python train.py --n_layer=19 --d_model=384 --n_head=3 --n_kv_head=1 --head_dim=128 --d_mlp=1536 --vocab_size=4018 --activation="gelu" --norm="layernorm" --norm_place="pre" --norm_eps=1e-06 --positions="rope" --rope_base=10000.0 --rope_fraction=0.25 --qk_norm=false --attn_scale=0.0884 --bias="all" --tie_embeddings=false --parallel_block=false --init="normal" --init_std_qkv=0.0323 --init_std_o=0.0 --init_std_up=0.0323 --init_std_down=0.0 --optimizer="adamw" --lr=0.000889 --beta1=0.9 --beta2=0.99 --weight_decay=0.22 --lr_head=0.00545 --warmup_steps=201 --schedule="cos" --final_lr_fraction=0.1 --batch_tokens=65536 --seq_len=768 --doc_mask=true --train_tokens=510700000 --steps=7793 --dataset="wikipedia_en"
Each number is 128 + 24 x the weight over the matrix's rms, rounded and kept within 0 to 255. Layers, rows and columns count from 0. Numbers have three digits each.

# down: layer 5 MLP down (transposed), 1536x384, rms 0.0397, rows 1159-1287, columns 48-95
# up: layer 5 MLP up, 1536x384, rms 0.0497, rows 1160-1287, columns 48-95
down1159:157104116140145135127130113148134163135143111105138147105137139144090180117181107067129104148082166101144171129083078122150141158112153128143141
up1160:127112131148152115125146149159165120132156142149100093107095098140098143127093138117157157126111107111119090134186117122097103165130128138145096
down1160:140080108132168091116097115077093084109066092099152110124143144151136137152112116120136104100156125128149097118127122152154146130128114118135088
up1161:155133121140106145168108120122124136101157118126157164108121127155117103153107070126109139163097103125175160171120112141144098167089138141110120
down1161:180179145117119120139090127165107147164137154153110133107136162108111152153118151184098146130134095063089136086117146136146149113155094079115116
up1162:106149142164189158120107107132129131116144126135133152096154114062119143119122120109120182114107097131146138159134103121147154130115126137136108
down1162:094117115108127108131127141092120131122103163121130137154129157127144104110153122126101121129160110129119154089132110131110154099101152123112121
up1163:145155108170098088091152154135078132133105135137182127122146089132113142159133143150154149114150141137140129137122114086148103131129084143137125
down1163:136116149133123098126123120118044127105104117099131167094121111118085114128128086104131169138156167061156092137149135140104125129089138092096087
up1164:095090150132137096174156115112076138120128155138152135155132128131095148166117134131144148145139115153131129166103144110122146170131109122116143
down1164:169136120123111125119107125095117124106140153080096145147159190114143157153171078172178142091154101139106099104114091095107130111069072110105140
up1165:111153159143154137104148158124139158089152117099120151149157128116108124129083151142171109155125107159085134143117124123132139157134118121176157
down1165:111122094137152123122073117118119147122145137098102128127126092138139126146119126132126112079125140090147118152141136166093108113133117167140122
up1166:094129156152123113129096123136181128117112161133110160100125135095111163149096105121119158136130142090128110117063125133088132152155121118099132
down1166:104107134137112170101133153076116162131125151101102131138144092140154083110128135139165123165111148078093158139127124142139132137096092147124157
up1167:152162114119126151107095132119085104144132126155118174122145108111102161214133148122139128151078102163128136141145123132105101131123101127150114
down1167:105157177105154114125118107128146144124110169131128131120130079101093104143101148124129161104114121122135098158132115118157153198119105122096125
up1168:100136085160126126105084136140142139174137115097144117105116086113124095134143108134091180154140142112105139134117121112141141147112111125098102
down1168:144094133144144127168124159081113135113150120111094106123121113112145124135157179128128134145093128113145140120154099113125128126123111104137125
up1169:121115095160112113169156132125109153126177141136139153122145105121129124107144165153130156132118161142114147112116061122126116126124097128127150
down1169:134145145102138124147133124156149125155130090147129100142122099170101135141117133153146132134139149126117151106168099125145159159126117149095118
up1170:130160144103151156123149140132125103129125121114118097133127163118122120137129114145149126130074156141123164108118143136133111183124118111118102
down1170:124126126122130129102131128152143119120175160134119137129125152131173186137086138127145128126111174107132104106141109078146167154151140140065094
up1171:130143128119137149106134134168158166142138171108138124084115081075117117132129126092127169161129161139136114144104094126105138134114129071146142
down1171:093161096110140135125110149121117120123132148143165133145125109118140158151121122100129109127125130154090084143156100135117127170151141160116201
up1172:134098135176136125086146137110140152141145146121110088124157154099103108114145130085131123131094153159168107120133145068077154157137141102140150
down1172:121122109140161115093168124126129141099111125154107131109158114086140143167153150163119118147116145149106170142123108133124161131128148097145156
up1173:143114096149149112150144135101141151115101128125119118112091152126123134110179174135070135136180107163179131124120137117133108115167090122146114
down1173:096098170136129104172143154131119122113159091112115143135105171095134138142123147114159155140147110112131122116159162125125132127129135128164121
up1174:137116120159089112152124161176146193142090138152151139131125117097133165132096100113126180127144132136107139132117079149149101226120140147089105
down1174:142077096112130120172144106158089150116075098162111177107144125130131124118123207099085100133141138166110113133152104144138146081118110133097135
up1175:117110107158106110099160155152142139090188154115152124081171119134123119141125133098122135118106158129156128155119063076118092139136111105123111
down1175:139108118116079137091131119105121120127132160133163180117115150165133098098149078136151118104120154139118197114161116108133151131136142142148151
up1176:142209113153117119122124101111153158142139105082168134127143141124116139164125117116128119157146106126100070110114113158122143096083097109107135
down1176:147109128156132149142085093139117108101155152141106109157115129161149141160143125129128148147112103122141124161122146136129125109135153095147130
up1177:120118122123078138167135135136157139153125114158124122111080139115091121149125129139135143123072120174105139143098081122126112182104129128079126
down1177:150097165138112117161130133098137097092136098161105138133112130122111121065130111147144202138111081085122152134147116127139138145119151135104138
up1178:147142155138139196112141111130152159116121116107130174090120132135097094119139111128093136141090154151146167118123144178108106156186128173127146
down1178:139104127116093152147118113153099133091142103135148084113148133120171105138131113139157115133151138162109133156147125107137167118133080119085132
up1179:127136077126102107157181135155139156169116151139165153125107101120122160143180099146141179139151101171143148131120125105068078160144136149136154
down1179:148151150078082104129137140179122171128172122127169134127127117160095171129141142101117095131130116140061141085101108135161086110117100091119176
up1180:106140129156092108126096142114123179153113150125160127058111144129128134117113112145104175149104176161171068138115129122129143098137116101120147
down1180:102103130141100123145135124119128077124115121093095151108133151142111132144167114144144132128138139131115146125148113106081114126111171162129133
up1181:136175141143097156115151140114122151127123135098120114092152142132098138125134149135098167127125100161122125130122129092120147147104149124113105
down1181:135163098144108155142148143121127119150164134132098127115147132151154162139127142144141143109155151129085135131135091106124121100135112141147106
up1182:150140110121108076138124122139150149144145120115118091133077133090132128147121147161106134120141141183151124110152135110097116114148140120117142
down1182:129119157159116117127078147162145116182171152156102134130127145137125109112082117102094141111147089137129090149119144134147129149157141087136149
up1183:126103112122131129085141096105108116128107145144121122091124117114100163127133127121169130081143138108130145140126078123117125165141167129141151
down1183:137144163137150117136135120108136126104169105121157116126128144092153137176130109098125146208133139099137143129134130159165108150151153151076093
up1184:146128146125158105124137128176137123160121145125147140092170133112084157112128111108133125087138164128152119131134144117092130145105122099177124
down1184:145127112144171116123129159142163101169166129106164152127162122122174121090138109147118125115133129120148107134162184123142114162154168169167120
up1185:144135174152108134123148135123119150121114159127123092109152149151129161150092110105126150129147161100130116140106152134098160144150118149101160
down1185:106129096136132130134133183128139110115179170091130100113108127119119104119164078095156143111087121105161122168152117139137154167108137100136134
up1186:140117120153081083111138124155137143140159158132122080103097095125114131117139135126164109146168165103145156102124146105110114139124115110123107
down1186:197100168131091144098128121094157108120167118136140113105164121139133141176132115148117181126119150077114091126108180133127135146171136153116111
up1187:136130125164119112134127115104108127168142148117148108090152112088127100162135131116123150108097139148152119086088103134135127135104131113125137
down1187:098070111130174154098139130147149129151074092104101162150121136099109122139148121145148141131126093117106079225143111128105078131085147123142103
up1188:123142084129131106105174094141122140147154107098139139117132099116096120136101136144104145128180149137116091089165113115115134149130128096113103
down1188:099115111129122159118146123126138133164134117138125145170079098103154148113143145129127106094110112162155118131118178147067127114119105140109161
up1189:121135109120130123127145105140115132179149141103151120063122120113113132140112152096148143123099181165158139097181162119126125113151091113132122
down1189:144144133138128120130138206169133129163106151138127125115123133125109113136085126103127082133125070105154137110113137149153089132129124108097166
up1190:122169109165123110146158128180142092131148116125137125118102137138090127115125135172159169129122103113091156124133103083128064126131108134130124
down1190:066128140130143120131146128114115151132118118158132098156136142126101126124134106142081109125097150149141125098111100169118152108082147093170096
up1191:102115145116120137112184140133129153120165154092129126134147111133141158144141119142125152144094149167112152132088114111177151158132121121147155
down1191:148123101098101149102119110143149141161138104113136140112139125171132132125161152100129102108133113122137123108107136159133166135158127135070112
up1192:137123128096135177129144108147141161174093163135123108087137158126110182143141111115155128147139177173121096084107122150141071167095063123136084
down1192:120187075137116195122159162133111158165130158130114147077063140144112145084177140129106167108089116125137120128039115159135114129110067155129166
up1193:154129100149104122151100121123133168127128140134120140133142120124126146115112143159176171119136137088138162147136069117110094162163105157110156
down1193:132142141119155126157142129142127127127118131152175108099112121102135150109107132130104147139133145143155110096135122110163160133067132120121112
up1194:173155117135092111137128138143090132116133134123105163097154131163092147148177141161106131098079137115113150169163087106105118132102129098132142
down1194:108136124106088136123106143141126155123131161162114151141087095125146140166142106147126095150136087081104111156182129107068157139147108121097132
up1195:154122128132109105185136182149148150146122120077136129125145176120119102127185150175134130130148161114111128150120150103115138162139120109103133
down1195:118141131154131166129116129163132164133147114126130145113105124119120106142135087136124121157137114106103118169153157135099124095108151119113120
up1196:101126086157123149120143172175112160112103158135153123135116115117137176140132127130131189157135132172130141136118102090164115143138088069136127
down1196:160150110131174122108115116125109110115138129104102138137112121139116130133102090112112117141134118107143116115151166120178126159120123113161147
up1197:177143109151129114168157179177128158128105156129150146123136104110111165163119154124111190156118167152125137088099103100121106145138109118138099
down1197:125091092137165160096108122109163113156117127108097132106103152135153117144111148100130152099134120151116113160159095095110149134129106120121135
up1198:153129119116076120123165125118127144133139148150136118145144092092080182104159175161122115111175133116122091119119126102113120152106100101128115
down1198:118159139126139157127151140115147126097129126105137157084137118129140140122147145115105106181135137150080151136101045119122124114092094141139124
up1199:198150151097094132151135102123110128117135116124141098119111116129159195086144125178116132117139142137104132145124102121095112126115129102154140
down1199:100176134164106171148111143153109142100134098130124078127154163087095130119129147109141079131100118104145135139167115093151164133153125143110118
up1200:139139092125150136129154129150143125138158178119167092123107085118131159158117132151140146121137161149148130147151110101118122196113168153128132
down1200:090154176153120103126119172107121115115091131162087162147138080133152155123145109120154092155095099123106132134116110116111107165158140137156125
up1201:137142100132140103116111101110127167117158123080152147128142119120122131111173155131141124135145137129148164097158131135132105145173081148088123
down1201:118115137108144121117041143091151137118142131130094158175083123175114111146137129141103132131122166152162151139117129119142117123143105123083123
up1202:119101133132144109141143144127076118117180157091141145169106159135120104139144139147176118132113120159148159179125110131101082186118131127121090
down1202:129100106147098134122146115162121123179124111188123084110118088156120156121133135147103125123114170119145111131141105155133159142182095097130104
up1203:104120146160153120119114158147115146120164126161130133143095155082114143146126130124103171151087085136116132118113083129137085120137130139153161
down1203:124175114131156159103118121131149079150136155155122132134095139180148102124097145172191129108115142119129129134118151090119120166118112158130125
up1204:092159104092112063173123126108097117156119136176136151092106141135136142130126108153148144131158095135112194137150114112164090104164069112118130
down1204:110098159144164131133158133156156130132144187090152103137142123117167151148118128121119071082125128130118133143147139096107096137120145132154154
up1205:174131082165141149130144093118129150121115152113133121124118142109131122107133164133057158158106127139143139141134085109132138133124125104123105
down1205:121123140126111081134110113085116111143120101131114108124122105135111122102076123101102179127096156164127135165146110132159116127183127120140133
up1206:157145128097193093127156081137143123119181138104095147124092134103140130138104177126119115130102160111180128120149134086095137122101167099139146
down1206:123140138138126153142138138160147119097118132123119110149154113102128132110128165133091142114129132135145111120180131106144151106166134097138120
up1207:082139170157133157129142110148163164142120132159088123118102153127092149136114098101106166131120092117115123100166105126123089137122080133127120
down1207:125071108145149113135108143173137136134139098093116129182117120119180149105132095088160126121136105107140144124095106115111087139131169144142157
up1208:118132137132135188147100098152081113100155144126152125159132167113147118128109110131122167139166128136164132169106109127151122166104140150120163
down1208:145124153095126149115121140128116132117160112090163150127115079075128119115112170103117120112138147132127149069108136140128122150171155126100072
up1209:168117128168120122114139140133138149146162152095137151096149153111111083142133141126134107109104125132122147153127158067115129169159112145100144
down1209:114141148163124113127128147140132122137104142118156159143102169156147107109141110125128115132166110115123128155123125140125175142171120139153141
up1210:146154155110127145165122157141094157117146151097132127147127132094125102118104134089106115184140095125138084126114141157168129136100092103142090
down1210:110138149160127140132138090126158123115131098127105113141125154086121099121129129111122104084139153126168151111131157177165103135123115146167103
up1211:110173129183135123110138106137102184144143128164118184072129118082132171128086148149069111121117140155148107111115110126132128135136115079163107
down1211:121120128118152130130128124161149134114124140116152151098181094109125134115078110115096105129107141111163115128114154140129119151175178131127117
up1212:125132144138126133144156162140126130138149148159100137121089167144082128141110124104149141166122141137148147083124138143098126130134097116159106
down1212:115138115076127089137158136122144119108126122114105122134141149120146180098145128157122118141094110142144089130126135099132103137105150097138128
up1213:105129120163134132131130157129111207154126154115103136087150114121156160111145137125125110130083121144168165143124094073144145136113083105147139
down1213:085160139116137158119132112113140136137127133116175136156138160164125115135087144171115103125108109124069127142096098151111103125166151110094107
up1214:129131128157110133100144134140096133092139168136147106125123122123120153144143124134131137132129164160110129180114105153131121145152130102111125
down1214:114119125145155139128139178132098160088162138121124092095127083126104095149143157141115118082134104108144138135115111134118137103134100104096120
up1215:161151089150118141129123094142121120135129136081158125110091099118150161107121097103134162144168114122129138102054117138099142154126098122111107
down1215:106101133128153108154110125092130154132143143108114140143102148096207108156113155110120116111147107144154148099137188090151154101206091158105125
up1216:117161116115121173109145131162159139195095131129140110101126178151135135175125121166137138123180134110122110127142132131095088123104102124150161
down1216:102131104133113100155099145132083139138151121121087135133105169134080122094143098114100116081138099110123099119112116211164147114107150151091122
up1217:114137114171112124125156161156106198147118129107120138092076100129136167102118145118106126150095168120111127141108092120127150158086110110115182
down1217:096107140142136146100139117124113106133132135133123115124151127119145129143136100150145103158125112141089112116135100093094123144171121143104160
up1218:144121095103121116140155088156108100151140136156154152147134072122086173153139158106148148117128166130108143112128150136137119160139138122152165
down1218:108111112129117134169074112098144154111154106119135151094133108107132118140093122103106145104126154109097112121170152154169124121104139133105131
up1219:124156136150126153146113142133125149088090152150155160147124126103114175114167100152141123131090102101161135095089098159131064110150070131126124
down1219:132120175128119131113175100103153103132177118131102076165127128157161107110122141136121125137134113126122143108192149118144160147115145088154123
up1220:135170127149144142139095170122156143088110137125117168101161118134118137181123156129121115114149108120112140110144158108136082121192077136135099
down1220:181116118134105117126126160122131133117098120115130134112144100156160163126106146160140167116138159091144116121126119100119128104079151101152101
up1221:127133133143111152151181135122151127143198150131130149143116165132098186120119120149104116121088159225092112120158121139127119155128088134152102
down1221:127169152112138151144143124197108119130194170132158116097155136108081112078156168103132111154085137141096131161154121153082137197131116109110148
up1222:145126121146099133151129099139143129143122154127106165107189102138090183161131147122151147134127135123161109115085128113136079139151124144110124
down1222:106140124137165130109108144145148134141116147095133145132122110127117123110104142173147133117101091139138065133115098127152124126152146143118148
up1223:149149095149126114100128124107135127175147137137097086129099129167139088155142164129097115127116117127133126072136113091143135106154113128109100
down1223:104158140122141118114131141133116133108100128089126154099171152132138165125100152078156105140113075137139090131131148152135131118122121122134122
up1224:102155092133163131074143081137075110103176160104206101103183094114095130144102139118099172150155156144153119101094153114091098202137113139096122
down1224:109148079150120163112121144102136103133226133119065174140149093166133130139184092061149142109109149154095143105121126151115129125104086130138162
up1225:138116120178107169064169166124138151113135163125160141170159139114136153145110127110096136145132162151117119103114131113149117128110109089121094
down1225:148067124136094149151128174129145113055090073083140141183187136109106160139148113178165166152173101130130083124124140103126136121106140142176143
up1226:127139103123104116139135137175138151135104151082114146138127147128138140142133126099110149159118118142103179124110110122112119154140118118109126
down1226:104134116103128137092143143129158116104140131103140155165126097147117081122140115136149114134127144129147155122155163117150131125146110144130130
up1227:132146059128151147116147135117156150142167118091126127121105140140112104153085106075135117116138190140115159110145133084109117138152108105159142
down1227:063127119119144119107124115129102097125143146113122167181115143155149146129081134178132128109150137077119133123070097134170144165117166154138105
up1228:124132111146131133177143133104095116129178104154157144143123181117130124155148155170116202148121153124060121166142125112112120163107162105131136
down1228:098135183172127138129147105153117172089118150126154111130148110150121129113153155153107151133129126117131142108193144110129172127142093154145124
up1229:136124137094117180153108117129116103140194179132091127094118131130114155166152136133134114106115175129106180147111122075149116141089119096153105
down1229:143087090094133168136131108180174134145123136110127131147103148043139100119125118107134136113147138089119164110153087150131135127124170107132117
up1230:152162126167139093097124108140129143179112116121142101126159112095130138147148110133165092147113132146104080090117138123133080107129074114135117
down1230:116116128143139122114141142148138144131136105103123126107125183140108131138110103127145136104128134144115132127112129127126105159139105101115117
up1231:111116132131128149125144133124147142134180172159127126120165128097146120153119130134123138100150158103132145147094111105128129129157084135126104
down1231:154148170109143127132156131118136109090146141129114158142166146137164143111167148150140137110154137117111168154107120148117108158137135142086134
up1232:123166098152117123129139118108110140149129148117125147110120146113080135150140129132122140133116142151134112125122121129114109135130115088116161
down1232:134132101149120150113097145151147137118111162109117136132132147102101137157158154101115135177087108105128128161121156116112120152106102069135131
up1233:107156165151164165141112098159105145140124157122171131104116158135102124156158133137162147116114130126131139132091106120154132142093116080158136
down1233:132112148167125149110133145145158141170128149134133092054144115115136134090158138123121118116089149140157145125135115112132150123153171127115153
up1234:136178155162101163110166111142129151086138138123148163108150141148146163142097146128133102178124125196125137084142107070121101168121107132135114
down1234:138122121159125100110138158141110112091125116110129125139086143121144088150088100139128133125125141091122126109163140161108134110135138143207077
up1235:139143112136092118136104132161138135188096136147097129081097124124139102153112169142149187130120121107101106113138089075140088141092119127124144
down1235:104116136140159169120143104107149129177100121093131141147135111157100074095115135136106101073125112113125159148150101114108137091108135173090151
up1236:161178111143093118124111162168091130174092129117184103125147117119093122159115116151125118152140132124132122153143149109137082132106134153145181
down1236:092155086103149119191125144156176114115127098131144142089091143180119144089135126123123169097148126123097101107128115124140113097096207140152139
up1237:131092110083112152154133111167149128127165173123116156097155088105120180148120165152122103147135160136119100102097114142077129142089110102076136
down1237:109156130108156133127162140133136137111124170131109131135138146148184112110165143124124116149115139175081118080122094104140161127120101142138058
up1238:148137128150161108137115107111116125111129087166157137087147121117107136102177138139136151151068117147153119109119113108134106153101078125176103
down1238:100144153128112161153066157138175155140130118154157144138151107143085097162070118104153141146087109134137124128112168146153159137102152165102081
up1239:121157090170133162151134139147121123130110155155108126111120118145081125125120138116120131150104139165151108090146144125147085160140115109107113
down1239:138157085125126130114122130148179082144077129124134106137139088155148150124079113115121094113123110140134140117174151118133113180115145106133140
up1240:127133102123153093143146146174125123178114119176173167173117091149142142151093137137181111132092170144120125113143131123067089205166113118123133
down1240:164133123113113145132177103148164158137123104080145106144080125105148170098111138154055189103134119110143122124133076137089130136093156157134136
up1241:179137127119079087148120115131086149085164149177129135100143079100122098162113156122094194107127145148143142130162121056128119109104119134115152
down1241:113133141109148166133156144142150152112141155136109158107134103107106095127176116095136156117123120110128062146119155165147172115083148147115116
up1242:129151121132132148087183148125108167134127127120160153156153095093111089128158111183145139129130159125111134107128120116110090133096125101121126
down1242:165116123131173140148157109142152084115095141094125122109116158128117121083156125162131124132094121106168131156105133138134119137148061099107084
up1243:145166152146111102164138130146111117108134135147138112140120125127117135129115130109101184131129114159131123130145111107119088159140116146108160
down1243:188143123121154102086106151122116134139112110104132127131120084150166145114163112141080111094100153089108145090159149130143142120148132105108104
up1244:131184121117089088157130120135168164125113130177152133152137111143134150152160122147128102172143153192124171090144103129144107139119106110116115
down1244:104109136151112125146124151148160140148096126172138158094104119152127105133096129147132141120114137137143115110153124080123140139117118131172076
up1245:135156106105148130173135091103108111148141135118133099113149093127094168095147154117118142132122120109138151095133136147138138136135137135132111
down1245:117140137139125143160141161125134110097140146125153129111144103114145143128168152128166118096130139137131115135132133115086114066122117109121129
up1246:115184142154103086089109125139094125127089124134193180152122137108100138134115093113115118210133140144082110151150124147126139121137099102184108
down1246:126096149133120161137156092143118119133157118139079107142112122141110128156146125065113109166110162132089157125171114179161125133131158114131104
up1247:122129125123137155135162120129121143103121146110135117136132098112103114129141121115091126153104128123134108108145139130125151121133124105113120
down1247:129068150156153114116165137096119152107120162098147129127133091138122109141157136116131134099107131144101131121140144166132151148160115123138129
up1248:100119071200155115165111112132119165118123114145108169138146098137132120118132124157112158131098192194119149118124049129106094163075148117130123
down1248:110100092096120120103147185128101116136097123113118150182141116127119157099103150115108095141131086089153165139145162117125082103140181150148120
up1249:195123094117150101146152125152093118165152144134182151127144087141112115146141115119109140121095115158111139137122123081132069168147135092114149
down1249:159107105105146123109146126151122176132120095126109113150120123183151158094118107137068151121125124083099161148094103157170105110114166119124150
up1250:128122139139100136146102128136152189143147137149107128086152110104121214127131113143151185164150173136101116140159090108133169150129085122119111
down1250:093113108127150133143114134090068102084130133116098110155100117132172156157148100158078119108101071124158117108123137118152129135148098119143147
up1251:127128096135165139148166132210162153130153181121152097126118109127117172168129142155159160151133170154122165141112075121151099128091131101114106
down1251:080125142122130116119137109155161169138152172121128160125104157130112136144102218124127112141136110122189055162147113119128116122091146112122143
up1252:181125140136144138139098121134094137117162146138120129117117142119155121123095143123123116151141154145134084084117124120104161152154134105120158
down1252:138149149123134125108148133120131138119125192153143144075129115116155131167131111140136161165120141111127151135154139177129125176097124093160142
up1253:126123123155139159122147133131107122167101140087121135141123149123128106109165141159163143163140172123161142140120092133145119132138150132147103
down1253:159095141117137103143105132095138093141129104125098137139114134128109109116117156133126132130107175122168129139160156109127123097142122139097154
up1254:100138160179115111131175119116173154127170167127124111146164137063078125159106127159180133126125125117157150099115141128080137147103108094155132
down1254:148141148139139105148129131127180112161122078124139122150089149111127118126117101156074107106137138106133145109121155114161130138137140167165105
up1255:165122154139116134113154114150126125153118119125113143104130171088138110154127132159161140125106150154118101138153126148144138145104133097100125
down1255:171124097100126111104102149109161124116129090129163115158171183091151123095114126136137135129108153142127106136113123129122102149148180137141122
up1256:164129131130092149151163099115116118134132137132124093096101147107115161126157100120124163184159131141157137115097132103134109122133129113145112
down1256:143128154124100167139080176112119115101134115150147114158125127132136133143167090112141143123150125115164151114110100128122134131120147100093117
up1257:151168122137166106156100115121130173121135169128172177106126101115137130164089120117132184143139098178159130135122140126136082149124154130132091
down1257:141172110109098131175156097158175126122105169156133129107122136128090146099125173122141106163148094099145129103125111149104109133114163125140066
up1258:127130139134117111128099117114121155128158145133138175138092081115108170154104121166126130145104096130116147096133124090113125109129077121152095
down1258:126152103145119121138144127154126151120125185118130141116100096150109170149131134136155132139111113156095138141143094107128104169141074099116131
up1259:101126158124116151147154142180132136134122137112140109130122167150122152095143115109175151143106117133103153102134126137086109176133121088170120
down1259:150140131070111099089141103140160131129177146113173130127164119123120154124137117151127081144132098142141126138140094129125116144122150141107101
up1260:128119138155134154174141132135089159137106167185124093100131144098105143153150163127149163143112136109107100124120117119150114146142123108149130
down1260:150137111149131122130114129148112183157109124112121117128145128144144145082122110096128138102113132098158129097138127145144169155126160109124173
up1261:183096061124144071148111108133117147164129116100106118094085097127160118111139158146159179148159141161145144092075122122133140111144096096127188
down1261:124164120078171168145151127100159139167082170091122120115142174116081139135148164076112098127123108139120149134142139144119097144096088131106150
up1262:153155108149155154123147148145116197144113167108169116091159152124125085179145124134109134199121139151156121100138140134149116126159127085118151
down1262:041172129094137139148116134157135100087104133141121114162199152154105060151160128140102123119107147104103120117098090178111143174121127118119109
up1263:136142165141102104183110126163152119152083101111157116161074149130115116131155156160101152172132112169129126081071112106156110129144104102158143
down1263:118176088122080145183094122119109099121109115130068156108106119168168115117122154164139112131126088156181108143183087097125140124125113155064137
up1264:133138129091118139127124134142100122121144147129151133145125079090101165127172149153109145134159130161119187145114130104114136107143084140126133
down1264:116142121129110116165136140134146123148134116115131101142169111125113096126117138087123104129139145133094161131114160100125145107112157135122106
up1265:149144124110132116127124147125111153131145107097140164123146132141131144138155139106146091130142106178131136143063103128110104160132139116131159
down1265:123110128125116140185082122110148128124115084180136103142134131136113117137112116124102146126136118173108177139142087128120140112114130113141098
up1266:128130119195115119156103125163127149122101127117124140137151119107097152140166121118122141080137159125111093084057114088117144138112121090097110
down1266:102099178124148101086121143133123149167121117135146150097127170142144124155139135155133120126143132140149134171146146117156133116147099143111092
up1267:091175097124119156159129130155126142139130168103138132097137105074134142115124184111137144155141146086072143127131133110167143121129111124165115
down1267:143122112109108107119124097096149108135142145098099109139093129112144120118088133108119111156147155148115103155125093118113129147150106146120115
up1268:156162145104097116139143099134177100149101144155137104126103098110138140114154125127136124102176184150147127084093127132076164120126123114126144
down1268:108138099149135154144117150127150108118096092117102119135147161107119137121095120165128096098104123072100133181160123087159155136149150139129139
up1269:135130118135092120134153145115125150115111149149134114107155178074140160112127139122153145105119137111154084130122145112142124114115125109121128
down1269:140119114135121124162182101083124119124152134136147083122109131145116184154136131094127172109146114123158150058110151163131135107128151151157116
up1270:145114099146121085128146140148131145141152129117141128148115106076151138090128122128125131113115131138130146121096115122165137167113123105133113
down1270:090087148137138129113168119139145148145150150157114136118155141142100090128147108116112128128172122097083149123151114165131175110139101114139101
up1271:077164136158148144114174144162171151157132140097120128113152145081040110145086174147086127130120133135107095130124102109126123185111104110129126
down1271:139083082099119114155173144121146099099101087160139110135140103103124119141126152133139153130106139143126107127166104110076159110148137129129155
up1272:103135142158140116113124133137173157138131113109113122070125108158119114100097117135095102158124136140136122150146132117120077114113109130141114
down1272:141156110084072099137147114096146086101152141162084114141173127162136125107121131099081101125154121116128116120155157128145144101134177128138140
up1273:127127126082129134201153124128127135090125140147131142102184133148124155137115135120105137136128204101166131117083143122176116175122120077116112
down1273:161111140125139121150118116130137092162142138128137126120116142169123121139103165158195146143127130108140115086114122099085101134131136111107129
up1274:136133128122113119106164139140163176126145153138158149098144101095143148134136140156140149123147149150104131091146092145117138134103083131143146
down1274:103103137139146133143125131135162104103141146113120106101152119167161121119109127114097137126063075160134117144095135175183119167129129147107145
up1275:138122101147106118105118169134134123207135155133115135082111130144128142156100148097131137142134127126123104107092084097171124098119089158127146
down1275:144141136151130153125147085092142144098119089118130109141134110130127141125130168126111158153145110123113136149154081141095130133105104116089125
up1276:143129125095121099154152129104151152134142139145129131131103111153143141166089124123114093174122151134167149117150112078154138123111111100113133
down1276:160115128146118154113094101108123126129135141146103151126153140154131105127122178134135132143125119103128112118165137110133106119135111122093173
up1277:133155149149062176130138163157116198135157148143113195093155138127130125154079132110126135122126131129137112146098128122111108125090119147136161
down1277:131149136116115168139139169118126122134144109081142097106090091106118110107153133164138121145083121121115115126163143136143146154081134088136114
up1278:089136120149126058105130133138094184153151124100133142136101134090114100144104158174076124101161138156145171113128138097107128134180117128153123
down1278:163095161120123156083128136130152115110120118132137113124136141115145124086131133107129158126134108108143135132106109107100142147141145077123123
up1279:150145132116136113093180102136126125140124135167172138177163157100086142130134100159131125128141155148182111096127138147085124118123128065137100
down1279:125098119080087161107139166131124113145122150155106152135139132118116163168161138119148131148174113121143091145189127132173149143148124142137140
up1280:120116125154123122114157144101121126145109136162107098158136160081120116127118160143119134115113120138163106105124102140115079122142110130171112
down1280:099129128104140137093152125159099162165151141088134112162141104106155119147113148144186137128099098147121146100147113171109138130142118122112115
up1281:093135155136177146126131106129117113147132160135113097132141138112084088117089136144113129172150106133140154166156143120137147125132124151134128
down1281:148130124133147180104130141086109133155160105111102136136136129126149128108132132127137129112154182140121127129133138118100104132148088128118119
up1282:139119134136140107163120115121131156129123162144152149139098148145156150135168125152123177154176162102131134069137126143155153125156072104167127
down1282:153120129111094141137092157098172142105117164131105130165163111148130122139165125121146124102112120151134104156158112160097150106087155106109109
up1283:151107109122168128147139121152157142111163145155115120108108139128123121155142150101119148163101118158135126149133099094140135119118114128130154
down1283:146111115126149137175128101146103128140148141122124123098121103126123148164124180100138169130063130158132134121119113137085154126133170119108155
up1284:113143152109145129144125071184122108134149159154110084116152146128086150151133125129124125126118134121158156120122132120057107107096123094155169
down1284:082141132124129111122164129168129133125169110164138098168124107095128104148179139116117124149144128159162121138103183112121121132133145142122176
up1285:123167146112096160126139144135093148132128106105150156105145118124119108127165112134173140144135093139127129116136117138088095162130110131106198
down1285:115124114143132122115151133135130120088122192155071120158124142146149111162119134134114134124119140122161118148102149136134166120149135155129142
up1286:098170090125140190149120167098124116120138175089149090134083142147135124113141153129137119176123150120135129108147127127101118139142099148132133
down1286:119063108161090113122131141136118139108073141107113121134118127137117142086136132137072141108153148122144176121126124153150203121124124152131115
up1287:176123106143089128124164142172152113145146133139147117140130129100123104133122156165158174137149108147167158167103122109168069143103143120121181
down1287:134101133153094140082176106130107091100082139128134104130178121085107123118133151133128125157119094076104090124131211032142107151133146115098107